From a checkpoint of a small transformer trained on Wikipedia: no biases in attention or MLP.
Each number is 500 + 50 x the weight over its row's rms, rounded and kept within 0 to 999. Layers, rows and columns count from 0. Numbers have three digits each. The size before them is the row's rms in percent of the matrix's.

# down: layer 9 MLP down (transposed), 768x384, rms 0.0873, rows 26-72, columns 320-383
# up: layer 9 MLP up, 768x384, rms 0.0786, rows 27-72, columns 320-383
down26 099:435507503494410550469493498472452501514447450412578462516510463426563501567588611507424491527565534406441582533516499506469530560522443388570588479543645537557383501489547463466547530442474592
up27 099:493442479547501517494548603369544541468531569418453559528535457506487503521555496511472370552453488545504499523467478429596521478473427487485487421510520494552517513546505543504488571495478534
down27 095:543530468411500538553563456465509588498568579579544524481496488496540470571442488461453567564495579460469466531502569511482573554488467484464520482532522466507491456463457548518534457556470534
up28 107:395445508344561478457417553517513453497437500495571610489518534547471625480513483484543443538569526472520462457438510507514490520475494651565508449485552579540535435610582582541505540469539480
down28 110:394393467517560512430591571436549610490495464471469439525528521484486441456521504538480461471465521526511506526534453464552545486526485447538518604513523556498424435541505515444524450641440431
up29 086:494436467440504488507589526536496577454486519617469486486412566471434567354483503559526509482483437487510471439562427504443464485515520487631510441492475593553429456506484444434484457522483487
down29 097:395398494411485507545419556505485423469457440526445400505398440511426446549421474467543525605500463584548482475489485485488448386520500629411457475587538534441525460505560504541557579375546487
up30 107:514535532509468404583465457473552489550573529535516477542542538461521496482422541495616447490492411407441504555460552511472524494586452500360511543453616402564487483488529483529462476483552608
down30 102:567469438411534439388555457569521574527483502526444526483364471610498529487538520557456499427547500505539519566547560461545483497565545543507446556494553567447543548473489515511486522477412545
up31 100:484485565431465437567489509556557541509501536396550469515491446487418464538509441557489518518485534584509540519481565531527540473486525508591430509499499585535499491472490516509469586427470437
down31 091:535558535524570545486499557575450483533535450565498502492439470487522528536463495464526433532555528493478444450518575483482469407508510558460570568549494480494416573425519447647509456509502380
up32 101:411519476507548340469461535590538531532496554447513505602438568455472573465513409503518515463503468439438548527465606449566534534438447500443520508591484472507587564465464508435511502523504532
down32 105:418525549568562496535434441481568502518473505479561475510543387450516501427508519577427475570491498448528458547435506477495467507472526565458480503529505514537465538430569495501563458500521478
up33 098:503511522554500521636394470562473436535501433469493419479506557458411462475473546520467448443480535533531565467544558443499444470513584491421562476530521560581471601554614375523397516571520560
down33 096:519475414557403455487498433401488502542441466511511448441500538511427538541542562487540433497521446451513453403433495502560523460447554572536510544500470489524463504406555512511535509540483536
up34 098:538420491478561484474466437406514484478487446564568471595477533453389477515489398594528531431409565498468567458482464443496501439506526597514549504504605529410482439594465506526496502466471459
down34 106:547466465543502553374463549435498635591532517563527401456495533475485483456560426534576474553538464482577537521473600443450511428503530371484515513606411471560516502444615529589500491498533610
up35 100:554526516456540456489532559430575446560481487464556523475499505517496574476412448402454558426443504447446529452476476463486385604487426419495474504541488436492480536474502479415493501491541446
down35 096:533404450524481510600521475425538507477522507477535461468512507503452468507568450548493483610532541454414430437481498494574450457487521516538589514473543582494454425506597496554439553487485581
up36 104:541553590427480538528514416563582488473514502540472445573459395460509473524446490551535530443570501452465622471435476538515542591532643399412542467470513491388506504512638456600523517451526521
down36 097:458504399510437429454545542456491470451580447476568536526500555480412444534449477491530530575472418506541502518472490503462499558484446543525510488548488472495449512433455525516509474462554431
up37 096:435456459367462433512529511486527428491492521503449506605543541461561488516527475522543467566593485548486542469450425428605555548506491565524568500647500488588564532565591554539456466503514493
down37 103:509519461474522459486508456532501493551477489554494515494503479476522584525635572502489590475575528539537508508564466474502505523446527606491405522476580440480498479472535522486579458491525575
up38 097:514487471500510521479498621561539479508476431536502537509458507496452555405610472504458439487573441552532453444560544443467551454463412475501405510445559492435431496552411534490456492539477558
down38 100:502587564492510545464536468570512518547556484473525564511589492522487461520462502461463506483557625461447572526435517498563485372541398556542550363485515458511519468423510474377519491440528524
up39 099:528573450458541556414455474426560461510541501494489432522390511458499491615439480422552473474422432522627547492475625515529459406594475421590436512468501490498421528453584540500465468517542463
down39 101:460563550473600438562477549492497413463562577536382468485549462464595481463580556453468510575492499595419422506478417528549485539452507496400546480525523525466535590568500534519528543512447552
up40 095:546513546528421556555429511583484545613560499526394526513472498523473489488534451519505520556552506514496595501621551436469501486542585406462451455452463472460515468518488461501464397546486576
down40 097:521532466518544544501581587461450436444397505460618526515571476562524547512446582531501448426471442427508459536539419425497495428484506499538500534566565548523502535503512459539452542410551494
up41 092:535518481512459414416466550571480467589575470391463463436454520515500525523549528492492532618410485484476554489491375442501408523531542515510564474442519489479425413475458504462512530375499495
down41 095:435572489501564531613497484509526566464436495628513662547503469561500510507512559576492495449442422455488530555564461484492542461501440548524616575443495484591541586546555476499485344530488485
up42 099:549513473452471478465455500566526511496516513524501524531506527529443529450500455443449474485496542513481468441536605540544445463421511424549536472403532506433521504474443551516527483570445492
down42 102:486529563508479510537518542366593509584419575504475485445492541459617508544602623510467439547468520488506538497503531483409493574528396461474512536547509576499468547495564533458476543500571501
up43 103:480554576438452552445428436541548492566560554573512510505466504530488493489477544518557502426512546500521518555529515528452494468544490502398506525472527515482631517551566433610468518424474477
down43 102:529511431520462432473515498457491592531568468446496458461589490480456472489592458461480508478580401415485484563542483520511549529528441514474501481502553560445516439495518506586555530530552531
up44 097:514485544475525573484533466519508466563422473448447497487460505570461584517534513507476544447489427512473482496519503578544530513488592448522562436444430462595462447542561503471512474420461503
down44 097:524477446574473567512550630484530550535521525612498520522595388470592470547425401491528475594544491496558508499441569434492553466456520578497450415514529499457533428411512520573510540592501497
up45 088:587646504446511567473421545622488515428517494393534442501455526621441525518458488450544384501404496446507517488509545355527443564521520478475419544447525449537424456504438491437551539558466457
down45 110:470447400500469504497562562527474509527486504471488517446389513452431548479541418492436518547630525527534572501453507467460453429477502465583456525571476524573455447539520500493504519496451452
up46 100:533591496556515435506424474479420489548508583514487456522506466541547473600467573369498510456468478443500506481496477515541528455542584492510383495550481539570538532441565559427533535540568432
down46 116:540537454443524563418513486485431485536476606497570523426482392451509550532495472586499541540451589480533584450506509565494523535477490534529505449527441476514540502454474485525510515533476534
up47 085:497493482444380494475417505476526573451501499531412544511514398586519507593553540489563545444572474487473497556486524508524507491501472489522479538541523505528497449507483512474576500444470469
down47 092:449545501426563496555464429487524472581466425504507484492535553523486424461527388532576415516524549433549489408450517476502447557525526563610430526385477452492481565426590541554417528505524506
up48 089:596402479547492500411446485420536487526406479489505583431492488527411507541496435539491504487463481479447485439551582461452498492566483504517553508436557556473468460493504499521494460534526490
down48 095:491629369480525480502437453454458491448607555463480510542569485547551505424548453530550543551503531611504462472482432491550484510427586488465554493541517446558484465469547575451487467484532553
up49 093:476464581485500503485467585530505515480488481473502579517415534517518535504502578467477489560480504494463557554516588503447492464428560592528500608490535531498576481512547522448512409433580542
down49 090:568517440432496580499460501511493471496546465565531609506569467571475461501544472498493566560541450532484512456469432433483417548516436453555491494374436520419452543497433568541420481506431464
up50 103:556445480504466521458456586640426652408515470436497423497485528519507475529537492504515468552549442600531530578490473427545515471425519523587425458565475541493552429589560540533498614573534476
down50 106:462434489474388532601404523462493454496546493439463414478485440493490460506455521514441516556516431537526467435538500475544516499413479589538444446409513453571570495563485517563445462572464558
up51 089:479424495565389477467569514488508546581444485436489471572516530461519473522556501534471564468488464432527430545489524554386544450446620543547551457534493520471462472493545511495465475461519399
down51 101:572414420546554489538527472477518413500577633521490473486492458507525499506402512501479517480508497554503555541543536527491511436496519497430447491572565462545470443604576525459471518435552500
up52 099:500502596569462499472547457480509418493505543443481515485500481402543638470438475475479537530471418481461516522466468541463444430498486507500538619455563461600544530515479459507514515464526547
down52 094:416461413568434468457503484497561573512419423483542472497452498545417399528429456544466432469444451391476547500422580418513524480556458479491416492508582511451577541472514538512539459467536544
up53 107:516486529607447477413502559499554492413466509432498449424453471475506449428486468472499503577495538468540500489547481648629494491539487469476411563556438459425512502464521545503507475418478405
down53 103:540480443461485435550540412514584444509522518468461578533504537571506517467482486486498554476568580412455549605440457424434490566478433566547544416450533533599457545543437481436504548521494568
up54 101:498432477534548448558551480504536524537478458483423457461529511423535569472401473491461505416496453488482468543496481566456420471470415431508474467480486521538492477489528484492474545539444431
down54 094:532538537427528548551482428627462493587500509470554578565551513534501504498501443431487473362534571536478602497495572420568491452523512453525559495511466462507564419515537523561464442472575489
up55 100:440474555532519469564453536443461399453502441533519576543464499496403519524508500491454487503526544465528557439550507428431473478540424504523534573532553349594514509396436542434576484518522508
down55 094:466544444475544464452594485481418495494420497512542445523506504555433468461539496525551507531442548405522483451501530468444450521477519520542393515556474576492518503596509519454503393510490490
up56 101:543540618433549433513401516423450540586407531449537479576475578588543571493568424599475445550443480505568548483516435496565535464463526546525572486569442423589584503562519477444485489472531538
down56 099:616491440566480543537586516537558480368576478538451500511529479531573496525539580629452503489554530480440484483497428494493517484484443479449493537534514586431457573469478511514540460449533509
up57 114:604523473562499477465481554497424554466440429529462438503522445514548563513436431480518451507544392426473486529440605514612476499547490573481438479434467493474438476524541494480475444500469477
down57 121:455458561486556480511488497522462600535402484544424492486489467519487602379547480497495606466448468541517501448561490515582425490476558532477430429501465592458514521426519488542472545476472519
up58 111:474479501541546489542549539494681496551512499458392523453555493617529518457494485490519500484507625462539426507497496486530408459494506450433524524529520515478556462446566523516467482468494528
down58 097:569426427602475488500447515543451479492534518517499502469468528431449477528486415486431474526445425481536510426421515490568566559531509491521491535453498485567468568527453507487529526632537512
up59 106:492569537493511469522573446547469476500475497549512501547489514514520500560455541523497497521495456424536547642510504511542446432433507470464459432415531452437443435526505456459511468434372522
down59 090:532508560598604539462548522531477505537477501410489417478467503556568493430451479449504498486504548478513484460407540516484475587519448574497549453460520472402524500462564407541468473460605461
up60 100:500494456494550489530467512529561461565472476509585500475515498519446501483462436562550569542532456493476503456524518422460479506527418474475490599480449577649514577515564470531566435497568512
down60 103:458507576492559569418484529499474613372527416528460508561484387521489502466508550446522536495413513492525548435492428519432454550485499484461480630495491524457467491476512498475460476531417420
up61 105:494568428536488452496450540461496598511574474468481467576381507522547457562587549510517434469497498529544454375460508564493571574567543392534452480511486509503522395529497501549435488503473489
down61 096:542518488525486548413495499465636437464440536455497572481503504520571540380524446417467438490535457519459505530491472493503591460446590598454522488542433468432535524582486557480501398517448559
up62 100:501535560482455530402498494523502473452469549533372506415465518487432613496461528469498496550531457472513510568485548462511474489424461432458373502473554491526516530429544536578478516507459530
down62 091:477459529543464460507536518528507477595528560450509466567490589504510463528434555437526558513492458454404537504508429470477499475456538462526536557504486508467511503446494583527548502566572419
up63 100:434532460549462527513523603462443525521526563556464610614452426422532446509464571401490578509333416554515459528455510454489566498479559469534584547531532520487497477469529562491485562487564499
down63 094:542602472492534584453533402415487531555569441451455530476490517528466443421475447537553422454513540509449494597560426473492473485524524477539386461427468543485453506522532517500489543511454510
up64 101:450504442469567535534498592570549385451428457449445503385498563510432514536504510462486489532561494438497441471478496518447502570590468401529465504502454569493407539586499575514526436485538524
down64 094:617484381469508530480479475545456495524545533627460413540515533478557573446488439507502463409494583510501580463553506500517501476481541519470477474550490412402539526443509427524515494537471536
up65 100:505495514482469496557456507527483509497512421567497497401503420556476460492482536395461492556516540511538510441417546462465570503492507440614447511531517536436560481443503477461478424463558515
down65 098:446393510579566453441567535380506552437550507425459479498545562484498534522501534579570503463454582543484498617507471550451377508446529437522478477497498460530457463505483508545492547466479462
up66 100:514472468427567516494493461448431482504482487538426542489439580493531478553533529515545483495509449394557366546574420564494545528576509553554488424530464476419431487541507464500524545489509491
down66 105:550466423478454541524522511520545533467536420535582475535548474501482518494539410498429532632534527534588537545443586532593540561514524513510472480562482512465498480549458523517513538546435512
up67 092:464549462500501518474450422504586477551549563522497546495595431422443539559449417585537476521527545552569482476505452443510554512586428507529418430461547458592467555474601516430444492475496494
down67 096:558455505481455416486517525454527489563591593596501501520469533355564542520481567426442502524483417506540528558498560466483482452458542504502530518515552485507479427673523405513511428468479494
up68 100:564455481458587541493404465545408523486483465442462516495490480534474556581471552611553468473453542574531512514555570431587428520456475443550516463463512533499485449433530537471531466472562499
down68 102:454449429511420499569496500453522513565550481511574591481499466578448483473534539441441457536555482367536538538445413550408539482542515614526528576523590569550492554535462548509494455400549508
up69 101:624449513489545433497517483450637573548498542560444497496477435630491519586483609577459451503493550498601539574521500437453464486512582545465590568454529563574585506524540454524489519557545483
down69 101:453535455478539529491516445518526458506424408522517527490503452508508434452489358509491397554478529436467406453467449514443485522525548497500499461458458438451462478516510467480515473505430507
up70 089:366480490510518529424447506508512423630479600507443614552546459500531507552437510453476630460522494494564499424490521459472502520482500532549470431530430476587446433529472557482483524493507549
down70 097:553420525459439498559449567496495460488508443580487463481516498444452514481512496466450493614465526460484509486425480375501398502532592508443505524549545615427483550451570491499445554518504551
up71 090:527529517580386437465571463487517522503541507418586551465551532461508524521416573454532429457484489488467512494449414488502462479409477482432486478500459461405492531528484505519528517522527551
down71 085:448504543484583571454437542505378564511561510582569568569506554566542438470478490594422480555470543458504612534507649573531480489495478461594471506501473472489520564524401550411512488467414477
up72 103:423474495521464462488484513512538522526484531434586506597425443524541489446443525492493525520487500383468404533441468623500505527522543494414469449557499483462533558428569474430515509479499509
down72 086:572488511463545515440528451493504497500546471579497542493496560449558489511476431534489520584478453570531503495551434424505479408476523530571505583510531533503505521563409510513580469489467457